Weights of a small GPT-style language model, trained from scratch on English Wikipedia.
Size: 8 layers, width 256, 8 heads of 32, MLP 1024 tanh GELU, vocabulary 16384, 10.6M parameters.
Training: a variant of SOAP for these matrices, 167M tokens, 5085 steps.
Each number is 128 + 32 x the weight over its row's rms, rounded and kept within 0 to 255. Layers, rows and columns count from 0. Numbers have three digits each. The size before them is the row's rms in percent of the matrix's.

# layer 4 MLP up, 1024x256, rms 0.0693, rows 406-816, columns 64-95
096:129146209084159153143157136107169076130092140171184137117144155071141112199147087175117139101154
097:110093118122090135180153093139089111201162098128139108134110151141129156085144093158184120136148
092:156147095104079147161109124054141054161113166111148104105068151146158161092171160071174086143089
092:135139133150132137113110086119094164149121118107112144140177158111148103074104098128113100098117
100:123134135088190095119101085155084118157101147096096130119085149177142113148140081167143115142124
096:133126146090076117061112176130128083148159105167009096159165053154077175127104117076090092124151
122:162125149110114071074092121171155134137126089085107164158245141172144123116129173172114098161147
090:098120178081118150214091133120157090097122147129139098174100129170154131119126203145128103108139
109:164209137058085147124101096130073081132139171089127164096138175179134169111115137170111142134111
099:178088189139159106139144165127126118145116119146107139107127148139142149052110068134123099128067
106:121203104164150128146134166179125098111124126081135162117140079101187134102175120147169109119147
100:156150138119094202095122105151115109166187143120083123155134139084164146195144132129089127068106
118:093194099104124152134152122110098066126142146089087117104083113146166133108133146186158165121137
089:096143120105109148220125124103124137148131169167147109110100142200130113151127154082129134138139
099:164094096146149156156146078138172110114115129057144137140114180085110112119123097108145155145077
098:088223096148107132124136132128129163136156121104097218082103103108082113116141134094108132127091
098:107139165092115155141134098123134145131138145107076143140141143069145156114111101131058132115177
103:147137121119198127157104128169088100108135154146116105159103145109090128143171087171148142115156
088:147122171079161088068098187098102092133128154124087130172046103096134133113135124102128068129136
118:154159115126138083120129108116134163134170092121129110122099152166140152157129163117134145169125
101:107050155151055164091176146074104163158100124147120142151104112149129148073121143122162063113118
109:175149156106117134068152174184133166138128151171130067126168147161094114134113119144091130121128
105:154145069125089143093097144201095172173102143147148157154164168165142157130109159160150122134081
089:159111110160121179155144156134119119126099139072169154091104096101129088087119140132110161092163
111:125133136106117080125126178129105113107135122077069133088148120200127078121134151118133138175094
109:102155092148186085113152143104104149143080138128042203143107089131115084171114113191169178119102
093:133132138152138118058145100123112073099147111142116092098100128124164059133117122152185150172151
104:112149142106091121143158149146120174139114171041142151161100155211164163122118184121148093098116
093:150127159149110165110170095141123079129086119129187096156105097089165079143077195119148197117102
101:101135118117070138130210114053145165121089155112107091118179117095113213128134121105130162193129
102:166073129121118160112155110126145133132096116152118138118079159090107154160133126112134076089120
096:109103078138118163111174118104106121139171167107161151135154167153166172152165152103088124179107
095:135053142152132126131147110069087138162063099113176116124121125105083141055164148083073159093082
097:148097140167098175124123134154135150164109114074154136103140138101104080101138153104076164109083
102:111115149152130085114179137125121129144099177127080163062160139119132102114094103110172045099170
105:153137102109135126096193156163130164139154130051083095114182142099126133123138086116175104157131
099:108139097182104121117160072065110115134099131162115138119162058177129175103122168139110122130170
097:133098108187100143080183149092109163113157124124117148154097131165099097132089141075096139120117
088:155124055101094169161109141185119114156110093100128086127124140153135080107130158127141115028135
106:059135161147103146120112121090109091112181131147041133111098162154152140150133042090140139142131
116:122114090083165160179154165133109098125113071148096089090162112178116111114077098156131127083146
087:073095149142131089092158139146107127117129121144155155130130119146158146164096124091190137081107
096:096095089178165138073132156151132042216203137120134130140171134184129150185107093100150125098050
102:068154121144115097210126108149150128091166089118108111140104088096120085177114124098050090112111
097:094159087156106034131142084100085097142158141161181127134091114131127081176162129204088160143130
095:122127121141064051115085090181148124134150144143146127159113099199172077150137146121153146119071
097:092145134121092092163115120089104131064125109131092085142059187112130143132159133110193116123157
097:142104128145101100122144108135121154150174082162127128109143080160089086135111133097133145127055
107:063187171173135137157166181119107063118120150100162102107177102167132094106176161138123078130131
090:084160128195146151093087169136175130060114050128104175071087120128105136091101159181166119148186
097:134136179085056135106126124061163142183097146150164067125145133097127110163142092085151159128124
096:118152101155144062104137121155135062122147113114123133139164132185128183139143099148099110119122
097:122135077136103162071129180162142132151079121153120123100083139083107137104119141207142118148183
117:123144074165131147130090103117164034138103189188113122103199139148122058110075125125138006113108
099:104110113116140152137077126185125088148133061169143107149096085190145118118108147152129111158146
094:110137113137142135113151098153127141139142134145148169106187089130103140158224167113156124155125
096:094148119139171068132214108115131113180146148128116141081153085150172153119151114166182126140080
102:131132167134129084066120119127131156160111132162152084106139090180129126100135135111175106104126
089:107118123127113129076079179132099104151134066083095131084120141141056097132143085122064126176097
088:161099111066158173145176180089106123137137062177175190144088142088082109116152168184149142158100
090:160132152122069168074151166057104064124138094111093111130166153136110145156144119115123086098131
095:124129075141120107090140103117041130116138150078103165113118155110100125114144134126162163128166
099:078077150236145105122097086135152106170089123095076140159124146191112146131106130103119121137139
104:064104116124113091150121165169161115084110134154151163090171124172137177093067122077083099064078
108:172120143138113069128189187163172101157121136120146142219177127126173175108185117133147137123078
096:174197140114105084139156106106125150130156099104122139124103094168141139107081136113102129124128
090:115125149100141065097114092124119081120159152107178136055099152150123178104156206134138074116159
103:173114141129136094102123075108131132177086181159157171126104100097146191113147155138089134135136
096:096130102135094136098122138084090187099110187106129133157129159150116191101134140143102067140164
088:147130104097106136156141111127145124107102106194173131167113089125067137160124120164150108155173
091:144137134127154143127082119113168076141118083133179159153113153150213082066173106112174123124130
106:129120172124100109109186072175106095120138093119098107109149098150142125139156082215121192108165
096:175133071104088197088103198105096135130107081097102142081137113108120109092127140172119088113089
097:085092127105119138102135113097111126126111136130170125122072119187167147145102075075158067150123
107:163131155137141130159124136110134136108098159128139119157138108187190171185124071167102108093113
104:118165146065111110157195170146110129145108168156135132114137149135191110091070102157146196139240
083:134122150104124129159123160060142127101112164111100149098156222184147161141125130145134144159147
106:152149113044111117171126121078144079130118176126043139113130095115169072128106077123119094115156
099:124166120096095145200113098105151161181144079103079181142183094124110122141108154126145142140177
108:208088226123165149154040072100088096145178097092128124132139150153084158130116123149149176122116
088:177131123134137113127112124138130142121107114057098103167080116111138132109095107161131102100146
101:118126153161126063059142133138147049174121114118075097171160126208076112173081141150111149165170
092:099120161127136172135081135134104099110188165060106162169125146165159116176128073104134131125077
100:126110107114154120130157154131139109107115132218172110102121089088110105101093228134176147149102
109:066115122119154104124176157066140120114107131184125141090097172092123126134099170130135164125084
104:131153157050182076085150163137121155096088152135092066097145096084152099085082150135115137206115
101:131149097100088120058110087082188096125081106146090163124137100166166157087128185147123109153197
106:085128156127121118129125149144184172142102196066145110150153135136082166129146087116115092151143
097:118107085136109165112140141077072136124066165116127174161104156116126100092137138187057091101102
098:119149121084092143155125076125109155146163144124117176150171162166142097086104171178187091138115
104:102179114155107103137147083155071110110176135167130124135195141161178131106084103110096112127127
090:123154134102127122123117164142168105130163110098125140129121107153122130113095115124147099090063
099:177149166109163133076105137133138136146138160108155119104192101135120129156133133105151157143089
093:198183107086094098093178166121127116096157098137101115193141083169147118123143111139143203153110
103:061142096175100111079113116072148139139099074131168126103108106136145146133090156167112039106087
108:136150136094118206066193146088076079113142159120161183145108153105137097134113134126173172085102
102:090198131136116095163154155132130109133104176170168097148142077160200137120147087139167155119136
098:154101137130151162099138141097165111078151175121159073161140188164148140156138079076133072078129
100:110154107132156119141169101099147131131094142153101100128145147163112124115105102123136138177170
095:128157134130128161088107110116141117133090140153121132100158133060174172090204096117103152113127
101:128145118188118130138144142140155092141047115160105099161088148114150128151200164126136151083161
084:161090073134115087144191164127105160100125145081090135134115123100159107113142122165090164061137
114:125106135112145093117184210078079172096090155083094113145102133115154116114124131136131171088153
091:076153089151134024087150134132122143107117100117142176150083115189147098100119198130111186119157
104:149112148160136109104140113125122100073099159084068138105113142147170138152163077118130124120140
104:111111159111071144141121082183156139110157204129180102078185172161117119158070121101179119105127
109:080194184085089124095132130121127089178141151122130189086103119130104134137094150168111117112160
099:129120123139169195121185223139152166152160108120119120133137156152157106125161094156098093112139
091:124106137131147159096135162185151097046120140143135143179103170150164171167180142136120157081114
085:131110105105217147058117123123097168122119187129102136119068156163086103108182117181140089103128
112:106115197182180070102098181095137129080077100163105109158116120145111171120107128108148109130103
101:177135132116141194141107074145180128129091123094163165089138151170134154158142075143133121170111
106:152113227119147155126107102095137108136070169120179185176159158115098139176212115173136129102112
100:132156094133098118091145094115106154151109153089097118099106117143069112122136116118123133203130
096:159102149170146129126134080135121112190120109114141120106156093111200140119140135092117114134133
099:156118126125084139130095144176147118165142142102118093129177120149112115117095136125131098108117
093:187163118092183135184101104116095088096148153141153167215110104098137173079168133114175180131102
108:190090159117165200103125110151138071137126167146127207172124112090125138143156089138113148184120
102:129171146105114077086148102124110151098071181113096123112181131135083168084161082162140086150081
089:111126162162134156182171069108189099058132077116142159142136151138144096152110182106113116091227
098:125129209151128110109142096114095073183105164093140144152151148105116113149134147127131061105111
100:117104161072153077086098130145124147105143124159071104145142076135077092187165127176208139158173
098:112174136123121058137154100121137094100118146174133109189133136129071136150154153124168113133138
105:066182180128145096142131131111084103099160089104106122095101112115096110130118182122105134167212
122:127138071145143095101136144129132172122167117101143126142091066099116157138140172123159146106158
096:094097087140192166127130128166144103173113131124140203111123121155166126096132161210159111070139
093:179145073119079109110114106123113156190103142137152105158122126096125135107135138159159085127112
114:108129134135129136153102167060079146213108070202109214147140157133133118077083140157102117117113
097:116131114175144115104102101056121158155167106085091140169102113102131092116202152094107172126135
107:107120102133066138160146184049148134124176115122095093163180076124129104073127119209116104122134
094:133150156066158113088136068155196093141126073100103224159144188117129151130162175142088104145182
109:118079143084143120094141094102153086189137131093097127082102178115161127119136114074151140135145
099:160143100144119224142102184074122136111186085177084143138092082135146167157085110082095190150143
108:125146104121156099145127094151076125133169126153112100152099140118086084176198109164156073117126
102:110114183143145137129102091099158118097160130165158190126168148162115154122103091131091134231108
105:096147153138146143143122144143114148158103151161133116136165156165157059175155154167106134133087
112:111108121146114159097112154119142176117117142081164129102126131073124158204135184146157127139072
106:093138138093126140156112139116080166164153135093153122152158124128062133129151120114111126131166
092:103116143193061099087108146139145160121079037122109129210130156112169121101111146119169122085137
096:147112164069082142116088141095150140179098137116157138181109208164139169175098151182161075013090
102:159146134169140130091136160124107134148179146090135114149127176168126145122169148125123115148098
092:102127084130081096113092137149151136156106156145145118136147146145143126143124114157148090100155
104:123127132169123125107109122067117044118129144108155122107183134032113115083159129182088138147136
088:113139164159136161120159170101123111158121098195068113135099138087116160080156131120161128035144
100:119111071086159093127126122088110086075108099157129118151132117143081156152134100106174142163133
098:182156203131160145180131168111044103142108120119106131209108142135111129164155139124154136093101
089:139137110127133045173144195112151057146158111136141063101139107152122099148111126093047089108135
101:101159068143065150096057101098071169120098075117202143145123160111141122108092134150122129132046
094:137130098109207129120160105135110113217113136100100153136217110163133136116138167180114108159154
108:145093133099144175084107070169115123152164144078147125098170190141135185077076128130144133144108
105:117146108101128122107117110098129129126134084067076156163171066109153124159094065144090135110136
104:129148117152087155147172111140086069099114167166083160045120113136138141103141108141145100152116
091:168177139120104071092140108118122142119184065091099108073140144176064132118144127149140106159172
094:089110071155137161084117145135106161123082143107169163179142062156128110105101159160185128119144
102:087122070136141139067198110073092067159092084159110088150138062148105128092104150090112050090171
102:132124120158144186153135130094078082093118091137120084125155131173138145121108205129144099122120
092:109158144181171118116136118100094084124131131161107132122128068118125125141104149150148121163165
105:133168058112114124144127126161093129119152106143113159142146139116112140154086183160142175137113
108:059191110107124136093172108065086150124110154073091195094133085126098092140125128143118107101129
114:128157095090142111154154190153214147121141099148066096153124135194151181107131110092158140130149
134:120120132122117145082170103127144077156088134074158095121099163115158113065143139148171109122145
105:121096141208099132126119091100152089131106139108119143123171184205123129118098111191166102135147
103:092148126096083136160127123155174169122105135083102099187162101154084115153113150144139145095100
118:106128132160153106105159149167138109110140201102115143108107068181120118140135192130183094149175
099:131081134164156116131178130129170153117094098135083143094158100053179151148147173072172078153135
096:078109094075130128122122100131196092101038170100056125126160125187185105140145118133139080099180
096:101078146145121121140146140113162128069129116081090156157140152169106061139135107138140195134136
098:148075165075106187074131133094122131138161049109103120142106131126095092105104140106081136129123
096:140167105100077088149165135160155095144067100088119141138152155156101155152161099178098129139117
097:095131120148135132152112129118136171055161189169140178164121105139143117122171160148116095125179
107:109088158117146100125099161162136154067159125142106156165090118119107124102134116123099142134079
099:087141125104104088109114195185174080147170146156110070133106128184112114092076075159135123131137
098:126153145139091115053156107139123155088162151046096081045140097187080091141144113151141144140099
094:134096140146117191138153139098067120146144073177062124125161102111105181126142166136137176159099
103:104146183181082114095154129158110152107146139140087161138162178173162119164129110151156162113121
101:088156118090109142118075157164117115152100142131163143137136123103154085139130127141129096184176
102:110082153139113091170180147095144062137089162049120190113094134069189109119170191179177143122140
092:125175159103126169142122111105194162097163130122166162072112147123138124097183138141149148107081
104:088091136091145197176119158132080134190119123099132153140128120114183168127084107099100107119131
107:087133127208089144122096101110099104138140119133080102121127147118126117116097169150111153124163
091:061154152179160099142133133102172094101107126087133120176141103150124147098175102055110116111152
097:133084128108136154120145086144136150107133126103093206124150162179131189105036168089198189132116
098:128111133176138140115107109098170152145120142131147128127121119136091141162065169162102150063126
106:160092118128079133135144183153100093080152167160101092158179124186153103125119099125083077114156
096:112144095118158150113148220081078151161220119161136095146171110190154103132115083099132131171029
101:211032134168135106178165130118104090106131063155115164150139140104077106176125147121152089074089
102:105111165084118157076110099146113110127115171074099114144133172151115158132118072095161026108083
095:126103145067210141095138130143107130171115122122147096116151084184104077124093124125169101172103
096:136108116087135132097120144088112125122128136161080157129162096149129120143195153136210141174117
108:094150134153109106143120134160162202145124150133105156130146136164105108138131181156150140051192
100:122122114138125113117109132102128142156176136102114077163138155148111189093111136088106131122163
101:065172082137098150170152198114102103102152104103124098139153161224139093119139095111101107108173
101:166108095177100136130127180067136132149175170197137175150147069138127160136088127154084120077165
107:152072142134099141129110237181118139122092101133148140184115127168144104111074154147132118062142
096:083144144179135211140135146150106135148083145115101135085084158108120115116116105141163151120127
099:125081108098086103129149178118099103045131174112051157217086144169115197115180131128110091099171
112:100108146143057032149105079080099100107167071126133134161171155087153081140153118125111135122140
109:164086128109122081196113092125086174094129091157146097148155156198101140082104085130164142146078
110:187134124134156091126097129189123118186166221178114096109112174126142150161152108132110144091090
089:087141113160120117149117102110207135141091086134148158056102160161117093111098140156121146092110
111:148162126128146113092165207091072115156127121192167138124091202110110102052162144145117140124159
105:086111062099117137098137084150057084120100099106181164171178085170159113140166149113081062067116
107:086123104145120124136142165095122157135134123109097114147166141100099153122131137127132127172125
104:157115104134114187131122098141112152093130057151078138093109147106107134129121126124109150089136
104:159122093107057095124158117137113118116131127132196038143140084147125120060105093153145105080111
118:120158044110128155128165141143148149097178170195170168145115207086104154152130129127123141151161
114:111126140111114160158110140107125077124138118090149113126104144232106117122167139180141063149132
100:080127140103145152150067123099075169154139171102115146105112158145118116114126076068128074144162
095:091133109091116082160112152082132111099137175107130164103099077106093073095159113167104143150130
093:132121158107071201157088062110128197122130130116161170172094156093105091108177146102154138139114
097:177169146176142117099162152129097103106133131168156116182144123129127153115118082087131080090151
096:069101150115165105126129187132142135136059152150185068145152073156204110152156159090128143120164
104:111156130134157092112156079100179105103069081135097182117113161147148139143116106131077088124134
098:126143094134155105156140115137114129084055093128158076111176119097154128117152123112148162136128
097:113175177114095117138076119130133131114090098184143110117129154117140115143127096119139125176150
099:156106109095125137164169127146164168170187105143085139083139079156053170101097091128175107136081
096:135107162129125114125181082158092085194169165145130168082149081072098128112154083123140128095170
095:161155163128106117157118134144106093142091129143088134170168057160169127136155082090165129142127
105:092064098099079124127142092139101049139125145150112129114155137082131096169116092157163102114132
099:120138132158151168074149163073125086164117110069140108103140145144155105084136130121163119158113
109:174173096171133114166141153124143080127134128100059136125162124110171065128133158123147116084112
104:109148075114191102194105115132135086128106127098112189130115090109125099149123119142178160137092
100:152109158105142155073123044113124113100134146066106150144170152064144135062126093158157173123101
095:107202137130108122078079139088176113179096095073123192107121145156145049164155117119152177115089
097:133066106109084143143144083143093131157134148074201114108214063175139106128105125137144109131124
106:106163113132108087124085108160105166098126183101170138089122107154145069154166138138147111132138
102:082106142138088111145169119139139146189110118151127104112135128141096167186142195092186128111092
082:050151103125135121137164129088091143110076146175108069135176153184095151082150144135173087088190
096:125120114130097124138118095163115129180112137154106194112143122118156091138166164188135146101153
100:105120126106160093124200195143132119155151130221096078122107134117158162051137104097098119091131
097:112118139164072085119176116077184090166154072040087077145160144116123115096097103143145091131117
096:091079144082100127087134160121177132132158125117087111021120165085161083119095074170110157180096
106:165146081156072173169124126123124135143064122119074149139161170174166084080141112129099122066155
093:143179118108074091075151111109080173153155123117088163124178095167116103139158122089135116126126
098:099105159136150074160143086180066144165116093146109101185139141170122095135200148119096147119103
097:103180103125125130151199150124069103123098159111089216071120149126172062134168143132088125102109
110:155073136198073179097135172111200119149110103103104182182119116160138130134164114160105119101104
115:089127149118151101085095153128122121218131142074105095130147147206091152177119115110102112198106
103:117098103117167130091160152132108077122098099086173160162154125154141144144130096172148158136168
090:095076137152102101120150130133108119109163116122130165140142076077165104120149168096122133096146
095:157102108062099165125117127124147094092122103133112111147157111107079119118188162146177141114144
094:131108111148134141135150142120159078139155107122178131152178065112103110057129156109084120111110
105:158171137107120100108143177140141167201113113153121131111159179137104176148175184088159132055107
096:106146144106074159105115137109160170156140094164131126128150187138151065085101066113125119152083
101:167096095115161115097140096094140148140100130103089122058125150097092094118146198146150107090137
092:123128104085138103128057106149111159102155087132119158147090067137073070102171170143159128125123
100:161188149102090107143149131136127129171104150151158171082159131128164146147110133136148121105164
112:117168151097105098127072114069116132182143128126131163142109115134139093155110070164129149176081
106:100123145156086150102062209199097110109159108135079148107101162154174199158145081137141079160119
102:124124065166131118157109129133123135104174132145059187119137102117094128135083169157133157136126
108:064173109083136126083159123106077100109148157081089132104123108139166153175141151143145133095176
096:102148141127120104152117171097097092120057165156115147150050117084079133172118107161148112105147
099:130146194144114086093130127096129098144179100078096180156105187149182130142084114171131137122112
093:141107119133155125099124118176139159117106078100066108137095116057177095122158160199106112123137
101:123104089214130145064151131125149125103122102159083148191144197142131080109143122095142106115151
089:131103113147133164158119122140160130191065098162116115114107113086162134149152093172181116116119
102:152080088140150110088154110134099171099141087137159095130116119067145109055127134123206127103097
095:072116095132066130179129117167125091156198166151079138155129159113097125169140141112161147148148
112:136113145169087124149158229097096130128090131135118209111157135097090112160120088150128146160089
097:109108123119136158107161104120100111082158067085124132173108164114168157154167147130133138174108
109:066142118107135157129147179124174107143148153168131174128141104136126147185158085178105113134098
097:087100168145094097122070123055169144156143128106172149116135118117108160204155135078067090095102
100:133163099119130115146156204146151128179110121132134149125130144138193128133103182098165058178122
094:155149128170175083146143107112099152116157163127088104117071085156120133157128051108062114143154
108:087161150154145094181107121078113112089067143174105181060129186114157028125130168122082100139165
104:139152129123145142185137173110122091125140128128141136108096131117157119158162108169129167120085
103:120102109076117176113155140062097094120073122105148105177150103097096166081140157111128132170098
107:069138168198141063072138177100165090078076112096108186156117131132117153130139118115168184087188
105:092111068146108144115103053100199084149158171182103143101143136167139132163108107099110119088082
096:080099133175093140147188144107184105102180109124110140115106158164178074073095197137092138099134
097:083089193195127164127169165092098115129134181116121144126129102097129131108116110027091162109104
101:139079116100107138155117102145127094139122125092174115116163119143173104093123149122115166075139
103:127133105159120125143169138110152097141143098195092061200116067142104174145133130078130143149064
099:145093094113186097074182166124088177106041148177114135081139149199086149137222167128089116111121
094:140109127102131145110138157152072137145171085113154166140159103173157160093036104137105089132080
099:099083171127132146126096137143120144094137132103137179175183101143101146094135125133128131208124
106:118160151120091112130159150064130072180136117150168158087158080110096125145166112132111149160054
101:126119050192154097119130161158175096181080145101073119176183111166153079150139113132142134092152
108:147157124115095158141140144139160127106125140131118117124145124134132130144123083109101098144142
101:143103080092113136124135138143131088157171126100063143087137133093210130157081082111098138143110
112:126150113111108132130044128167072105152148092166028147074100142121065123112151128181143108177154
095:104173085084097099070085091091151125164085126110157152134089129125134157167170177151194132137155
104:120165112097134121165146172175188130205165141145061142129158140113139133069125098108120093099048
100:147137146166109124083095136097140137111214100083103092159127116138140181094153092148079130149162
103:104119070176069114070168134135186081163118110125124139146142083114131084093125099161138116135124
108:092138097116103053142141116064153131109106135133158154146163129123089094159096180178151153128137
095:137158107161146061141110165128101063124161140205105129176099077137177136074157085152139079121164
104:092116146101106150104154156073153152173190077178068091134122111173107101149090139121144082090208
103:171162134084135159120168126102096169138151149129116132130077123178157138101186194144088153158148
106:176126155108120123149148114150110174113134037100104197123115175121105145070152105096082148119143
100:096202066146060088128146185103121091067118125127176173136137115143134100131119172132148161123130
091:081093130110182083119120194152093148139101050124146132137124141115170084088119137146162157071096
095:180143115108102096191146109119107092117109112136128163120101046085105146148147150175153124161136
096:121145189137142170078080082118099101117103156109190133152128113104153153094135129099145089166130
111:097175148162070096082116132109122145167134158132114157177100071117102161140147131153128083086184
099:115136087133138204120173174130169138135114113136105146203070110161125149122112082102179168134132
086:107099089098114085169143122151146119156137090119117110080124084125130103123112047104108148145099
101:155164145092141062143095118100137119207140092168134125145119113119124142115206115155115136110080
101:177161108131113137122173065160055029102109082101118122104137068175155179149117139090184095137110
101:089109128136063152106096117086144164168127124145114125138095113115114165176094141210129170103107
099:097106124134045094129105132118095108118148139107175173111085077104167097057130183131116111109134
105:119113153159130113108141095168111101129147135115130099087085124090138136138098151109099080084168
094:128146073166158146114148127145129150165150094128120170176148077077102158119149148139149114140104
093:103142106119130093092051141082146154111185095146155092140151103108114159186114105133085130182131
102:140103142099110136122158132136142118142047096155130153098104164194138109135147084093123118100116
119:121171082109096108141093158161140112183098114103096127141109164175149192126135150119136108185158
102:192072138100084162124148121171151162139128079130109183089123057099130151115209169118145106165090
096:166093113154192138074087151126092146151086124162147143124072133154095233181085126118144115188079
098:184105192164147098117137061097167143146121139141078114067160170115113076112051145130099184102107
115:152100114057104179131116112070134111159135125118155147157110142113094173097121119130042055182137
093:130133113104087093132161137168158151148151168141145123108092159126174096087090121086132100139123
090:091134082121115123090105135128164135123146143196104219129168118050071133103149167130097130117122
082:081094108112163147147150150161176162111120122103106101166129130117142137107132118116171128121133
095:152110125127127072105128106039156133107117149079085119140118133132133126085122099076133143124141
102:166165123156075107098152066126109091126176175117068121125189116167103125154175104122165189137102
113:106149129175149120057184123141158148200105112069118194131131106134156044095104091144108128124118
101:103110119148134136148140171104124086142134129112158178149139131060106133084142124094115096149088
101:110144073045081117127116078095077187086132173085144099134173132118085133107133104167104151169108
105:079179150116113135183162081075152152146139166147141162136121093071078133169177135150155143117138
110:057076096125096145131135124154183120160110114129096156145088152111136196114186159137151123107097
103:152105167143094115106128130112166179134130202147164110183194151191082137127161173147161058090159
103:119147093152082097100148040123044125098108136126172156135124147117117077151161146148165140136172
084:137125114125167144099117133105127140142140139087117100093100112137198053112101039139152080115152
101:150092090110139127126102154149138062150161118127105209083125125106166110065171127128135159081138
107:110146102140108148167138099129082093130107107113119126154104135133114162099175035207068135130138
110:173184140126113092143128129166204103145117160094123108112161125171159144138123133139148090132080
099:104098133083106147091134116120144180141122188075061144184117110127152144141128178112125130135107
098:155071124158122138121173206117124096152098057118158119183157110160104140143134121130134124128172
096:149114100097038145112077122144100104148121128160143166082102182076169144132112170150205133160139
118:143107065106130156134162120092141115160139040066134114064141144135149107097129131086108073127154
093:085142209106141078097162082123122134126177150141124098068145096123120136092123121148131095066135
106:105105152164163107127101168102182180147133089098142154087121110104200094180108133121155057131131
086:117152150140089139112152160109125096166096115084097124100154114117124107161165167069133055100109
099:077147135145108112132125155155114115128151116113113150090139174114116098123103142166113153119085
105:187106094148073142167146119151112114138148105132154138160177126055074068095126114111145159143199
098:130134169118092172153191135103123125080111077152074112073104166133169145108113155080135111121153
108:104073168125096136118167107097179199100085142116090109079133166153143142106198094066122119069113
095:094140075143038100135122139136098153139117136125104161130081107164152123100114126110145100100128
107:122128129099129152191133114170165092101156105139096167160067094087063147077176075161107178212140
090:123131162096059163081133149108113071116104088114127107101135135056149071140176220126128115158117
100:137189100127126143109125133121094139111108100112173120091181111158099126163041172118133115123094
096:189133096111122168095109094088150112108106134129138188137189093119135118104111145182140201098111
097:137133165142170101061130134124183130168152159137194113131180104163170128052106099166155132195153
096:088078149088165108098099076155102110110180175133142064150061156160168213089129110104112126178152
092:192183154099084121134108132184181115113130140178110106103117068098172141120165048108141099091133
102:157094092174173111086106095141118121124171134125125127182181118202047135113143098107112140090091
113:109105125162097102078111190140142092081186073122133148109178125138089139152131120153146165122149
101:108141067148084136140172115136134163154112112156118160189109098209124102179160114138242122124084
105:184111119107137112196172118135115103219092133131107126133080112138152124074081140162143102130133
101:161164099108132087104106119179156160113102116151171126091155111136137072105147119085163109112116
091:144193133115144115141181153171174063119156152059153104081143190169136125113155151183152127135129
092:126081141113150104119102167092133115144113196123137127139106205170119137148120110167146167114132
101:167070106164121187086139089129080151145112119126136167098096149130055178141128174114055091155102
098:134200139108074144100172108130118132120114175068081145079064144189149122106106083128134117139126
100:128167137064111123110102062121167108217175106118099107123114114199071132190151154074158143114228
092:106177151147144096123065093147140079121120095112136166113118130096165139140172129158165161131139
091:158098102112135166124142165137197135114125108139133117147152086094129085113178169177150109166160
104:106156165132141106132107135183104138141190094081140186137082134063186097105138150170098122070153
132:185152106143104109166149162142157123131140163092069105104160142098153121157121150145115121138069
094:127108123130144097119068104175140137117173126065094144133106093198113125187160086061121107104089
097:098153127163207057100091136147058148160165076105083128120130125096115177179127102180117159122103
100:119144107059116106131185179146125152097215090137132105151096093113178137163183123134099079145046
115:152125131097097140132171137164136128144137047069108116115123113200144149166140141106114086131190
085:191098151111141167111163093154120193135122146137119108182088140144127137150134172129113165118117
101:142095107164125123176099068155075200175124119103181184123162124109140144089171217159144141091145
108:107116112161156145128121164072133093122124121131151140131128060109083134131107149125090147075122
098:113143127190189158115177170163120109076078085139132156111123152111167118125112130171072129107143
094:129113155117145170143133148150122059116134069119135115092161151125159119154092153185128119161131
094:113143097139098109131146140090167110122065077097107103122190152151154145094176137155129149126161
101:136165105157073176131159106113140142158104153128124191167137099108126121146181138169136088099070
105:092163077100158163158122109136133125128127140117083113147118157077109138129174102103132105119081
096:125131139095176126134158132143127191159141088122143131184125128135154110112111134148135120111175
100:191172155140114161093116070106134185168147105231136183113112095102099111151133119177118119125150
096:120143196095168107185124135094143148153126105105134143152083141188146114136103117228118130214085
097:167084094160077120132159094113100097100192132146156095110104184135154154127172110125184056097144
104:132155113099079130190099112099144127119131116099135156086142109052104156127169062151099117128174
109:109134130097140115105092151110100098126140097145142107113129168140074135140080174157146102147159
090:107111076138097162133101116111121096151144073149107160125148105093106142136137192129064172095094
094:110114149148131088172079040106125164105110085141175176157164146163123062157094125164123109048111
112:096103099108105077157112092088131105114146083130098161159126125128119113149140111147157139072156
113:137122093084100134107159098136129150137072101111113188080158115095103193155114131131146129126109
096:184114141137092168130130064077120185202096120137193116148075136087143131157156173111169112094120
089:117178094110132091170124174170102085128184129151128151107106112123156122091086096141152137123120
098:120126111114113133106168096161169080184155166091125146089171143164147128125158097114164133076087
100:088167115134136137123159087097156100165118106150134132125058174141183135114118151159077095146119
108:116060135152108162150161122108131019109126109153121126178136138153125114152114106153119130154141
105:074143095094109152099106152108193153074097090165133161117177143174102151114153140122089125167168
091:142160173091125126178123145149128132093109159142194115095117143115076100146117114128155115120143
092:118154074110134142099148099133106185225184099162164190146125154170143137125106156158124161127100
088:093075064159153169125183101151177126127163104102150121146104143141132094140097122160141141110103
097:146112052167094169129169109186138120130089172138104150094150108126113163123156159123164075145075
094:078097151191067172084121149158166156151113152139110081127121162172222111101136141120135150151167
099:156116087090164213128139134143077118110101140117182192129160104090114162103092130131127077176173
127:162139104127145149123101130084151093157129133034130132105091116136158179105130159152091155110113
090:077105112116117090115100102084153176180124118123106149181106180139120135138140100093149119142140
094:160143119177126125089182119163196092169151135111108124093158116125126103125081154170173104144142
095:097158115077116132058126100079145169173171154195091092067110154177099168138102129125111067064080
114:086104116101114099117143176106157098155089128153108140125154202081105166105164136116073146118109
100:178079111110100205102184129155085103149119147116108150093114136090128153123107103144181157071162
110:131116154183131108128197135130187120129114150114143113095110137182199148153128061102079097091106
104:119158122124079108091085100183129133122157114123157069142139038228157101138126047122140142166127
094:089143085099097052098065159137105135142166125092048125131187173125178082148137092151136109102104
103:128156087161115149134161104151145153140096138101079115146105162144141080151176168165152116077150
106:119117176092175129126159174197089088107176093134117117148166055110146151133185108193126170119141
099:122090156116178107063165129127096140092130114112167114119158083152149191075166118159147126097125
102:117187162114133101144136075100133144145141117113121178098156138132127117095164174178147096170113
118:101108162064122094136170153038133084104117069123118099148176169119087105108112169102127107118080
109:136121126100122035089155096121130153145161081131114134110108160155155125118119089187105144103148
096:112111117190098134115181131146086111131106118099149073164102157136116179118105162152157088139161
104:152132121115095116135108171113116126176173120129075168145145153122164082063104153127143122198149
091:150109168101145162109059145157114114164073153099107173095139144119135141129124170131168149153052